From a checkpoint of a small transformer trained on Wikipedia.
Size: 9 layers, width 128, 2 heads of 64, MLP 512 SiLU, vocabulary 2048, 2.3M parameters.
Architecture: RMSNorm before each block, no biases in attention or MLP.
Each number is 128 + 24 x the weight over its row's rms, rounded and kept within 0 to 255. Layers, rows and columns count from 0. The size above them is the row's rms in percent of the matrix's.

# layer 5 attention query, 128x128, rms 0.129, rows 38-43, columns 0-127
size [ 82  81  88  91  92  88]
[[ 94 164  94 121 155 106 144 131 125 146  99 175 127 117 107 110 136 151  66 110 110 142 142 164 153 112 115 131 105 186 111 116 133 113 127 146 162 168 139 150 146 129 150 141 115 136 172 142 112 134  91 143  86 107 143 135 141 125 137 153  95 129 111 127  85 123 120 104 123 111 121 137  97 127 147 124 156 135 123 146 142 165 102 118 107 152 133  98 146 166  95 136  97 122 128 170 135 158  95 154 117 120 131 126 178  84 151  74 144 114 141 132 102 117 128 121 129 164  77 156 137  91 129 147  81 103 145 157]
 [115 122 157 124 143  93 154  94 153 124 135 147  93  88 113 107 134 172 107 124 155 123 178  58 126 161 100 131 132 136 125 108 107 141 165 140 138  93 167 127  97 111 131 152  95 174  94 107 116 139 113 124  98 133 162 120 117 170 151 118 133 119 140 153 129  86 134 157 110 134 138 109 128 122 155 162 155  99 112 131 129 138 171  97  92 131 117 127 130 115 155  99 126 175 120 121 156  68 118 108 169 141 130 103 132 139 137 105  92  94 118 144 145 123 125 111 138 174 136 160 108 146 101 101 154 134 143 151]
 [ 85 121  98 166 133 153 150 113 155 141 124 139 168 126 134 116  93  95 145 110 148 160 110 105 112 146 115 103 122 104 134  92 138 123 123 147 124 143 103 154 148 132  94 144 192 122 128  99 170 111 139 141  79 121 122  85 119 144 132 140  86 126 146 126 132 115 133 125 154 133  79 130 118  93 122  92 164 136  73 134 127 136 140 136 143 139 139 126 121 141  77 135 155 135 147 118  87 103 114 133 133 110 122 168 146 195 158  98 113 107 122 128 115 104 149 127 160 130 141 156  78 160 100 165 120 149 136 173]
 [160  77 106 139 128 110 131 148 106 133 102 132 177 162 116 145 110 118  73 107 123 125 135 153 159 119 131 149 124 156 124 128 130 160 135 137 140  97 102 175 119 141 174 135 132 149 130 127 115  97 153  88 113 153 162 107 117 155 131 137 134  94 117 159 125 120 120 115 109 107 116 138 138 168 106 141 177 112 108 131 116 143 160 113 136 106 132  77 129 104 143 142 129 121 132 124 115 108  58 152  96 143 127 123 163 141 119 118 153  87 178 147 119 135 113 168 160 105 113  91 108 132 100  99  81 145 120 186]
 [123 101  97 121 122 103 150  70 156 161 133 112  98 155 165 120 147 110 151 112 118 117 117 156 108 154 118 123 112 133 136 116 162 148 154 109 157 118 131 124 122 111 125  99 122 176 120 134 116 112 142 103 123 150 157 127 150 136 168  94 124 138 176 137 122 134 121 158 125 130 134 125 140 184 141 109 125  95 124 106 129 162 182 167 121  93 106  69  89 144 131 122 123 159 107 143  91 118 132 102 111 133 167 103  84  97 171 147 127 159 156 117 164 119 106 150  99 152 132  74 154 128 113 134 131 114 106 172]
 [150  95 104  95 136 120 106 101 157 156 131  87  89 131 111  66 136 163 148 137 122 163 129 150 123 132 113  70 165 119  99  99 128 141 150 124 112 174 113 105 127 111 168 108 152 135 117 142 132 116 113 155  82 108 147 187 109 129 135 183 105 149 137  79 121 119 109 135 151  93 159 122 118 130 123 140 140  99 134 118 114 167 118 140 152 139 155 164 125 137 146 132 116  85 145 160 121 138 107 142 143 104 139 127 143  89 111 156 135 149  77 119 144 165 142 125 121 155 117 164  93 117 115 163 140 134 105 136]]
# layer 5 attention key, 128x128, rms 0.138, rows 38-42, columns 0-127
size [ 69  76  80  92  94]
[[124 126 120 126 103  81 160 123 168  84 134 104 142 121 140 119 114 114  85 150 134 144 128 126 191 100 111 157 125 115 151 128 150 144 105 135 144 141 148  67 119 162 162 131 103 105 118 181 118 145 152 112 100 126  92 126 124 118 147 100 108 109 104 125 130 112 153 120 131 101 161 157  70  78 161 135 119 120 153 120 114 154 138 141  99 131 153 171 125 144 127 122 126 176 148 124 102 129 134 100 133 161 113 155 138 104 118 124 117 142 127 117 164 147  92 121 165 137  82 100 182 149 118 121  93 109 150 151]
 [107 180 112 134 165 123 128 119 176 124 106 109 116 148 171  91 117  95 141 118 123  93 111 149 155 121 124 106 102 114 127 136 106 129 142 125 116 107 128 153 103 131 154 153  83 138 182 148 102 127 111 142 163 144 108 153 106 150 131 141 173 104 134 121 105 129 148 138 108 120 150  83  95 151 114 137 128 154 133  89 109 118 121 122 129 149 123 129 128 128 129  83  86 116 158 137 115 124  86 140 102 154 119  93 138 103 148  94 108 143 128 142 165 123 158 103 151 106 141  73 212 151 132 142 134 166 131  96]
 [154 167 118 115 103 128 121 173 101 140 128 125 107 119 147 153 130 133 114 154 135 153 143 129 117  88 133 145  87 126 150 137 123 117 133 115 117 147 112 101  93 132 111 109 126  89 103 169 161 134 144  96 116 110 153 118 108 101 120 170  96 101  97 135 170 100 136 136 132 114  92 181 109 122 185 139 142 132 164 157 120 132 137 129  80  74 134 154 118 107 142 140 138 133 135 138 105 151 175 113 128 130 185 149 115 138 119 127 180 101 117 114 104 182 152 131 161 120 113  91 128  89 130 177 121 136 110 147]
 [149  93 113 111 137 114 114 116 130  76 164 167  74 100 128 131 100 121 140 122 124 140 158 123 118 105 140 127 100 130 152 117 131 134 135 139 156 108 181 133  98 163 164 123  83 115 140 115 116 151 118 127 136 177 101 129 142 188 147 157 137 101 113 146 194 115 153 137 136 142 107 143 100 159 136 149 119 118 139  81 151 122 127 103  97 144 142 129 105 140 126 139 137  96 124 176  93 137 116  90 140 184 133 103 131 101 131 133 106 112 112 167 130 152 145 124 136 161 152 179 126 142 181 128 137 108 141 128]
 [156 184 127  89 141 150 154 114 144 147 142  95 102 151 155 127 124 134 120 124  98 161 164 126 135 116 161 129 107 129 160  94 143  87 152 107 108 159 130 121 119  83 110 135 122  97 131 118 129 153 127 142 163 123  97 121 128 103 151 118 128 112 128  86 118  94 133 174 155  94 115  82 113 150 117 130  96 139 157 156 126 150 104 175 156 116 135 140 148 101 126 129  82 137 157 155 126 149 125 144  92 136  97 129 143 136 121  86 150  82 131 168 157 164 123 148  91 108 134 114 200 127 113 140 157 130 118 111]]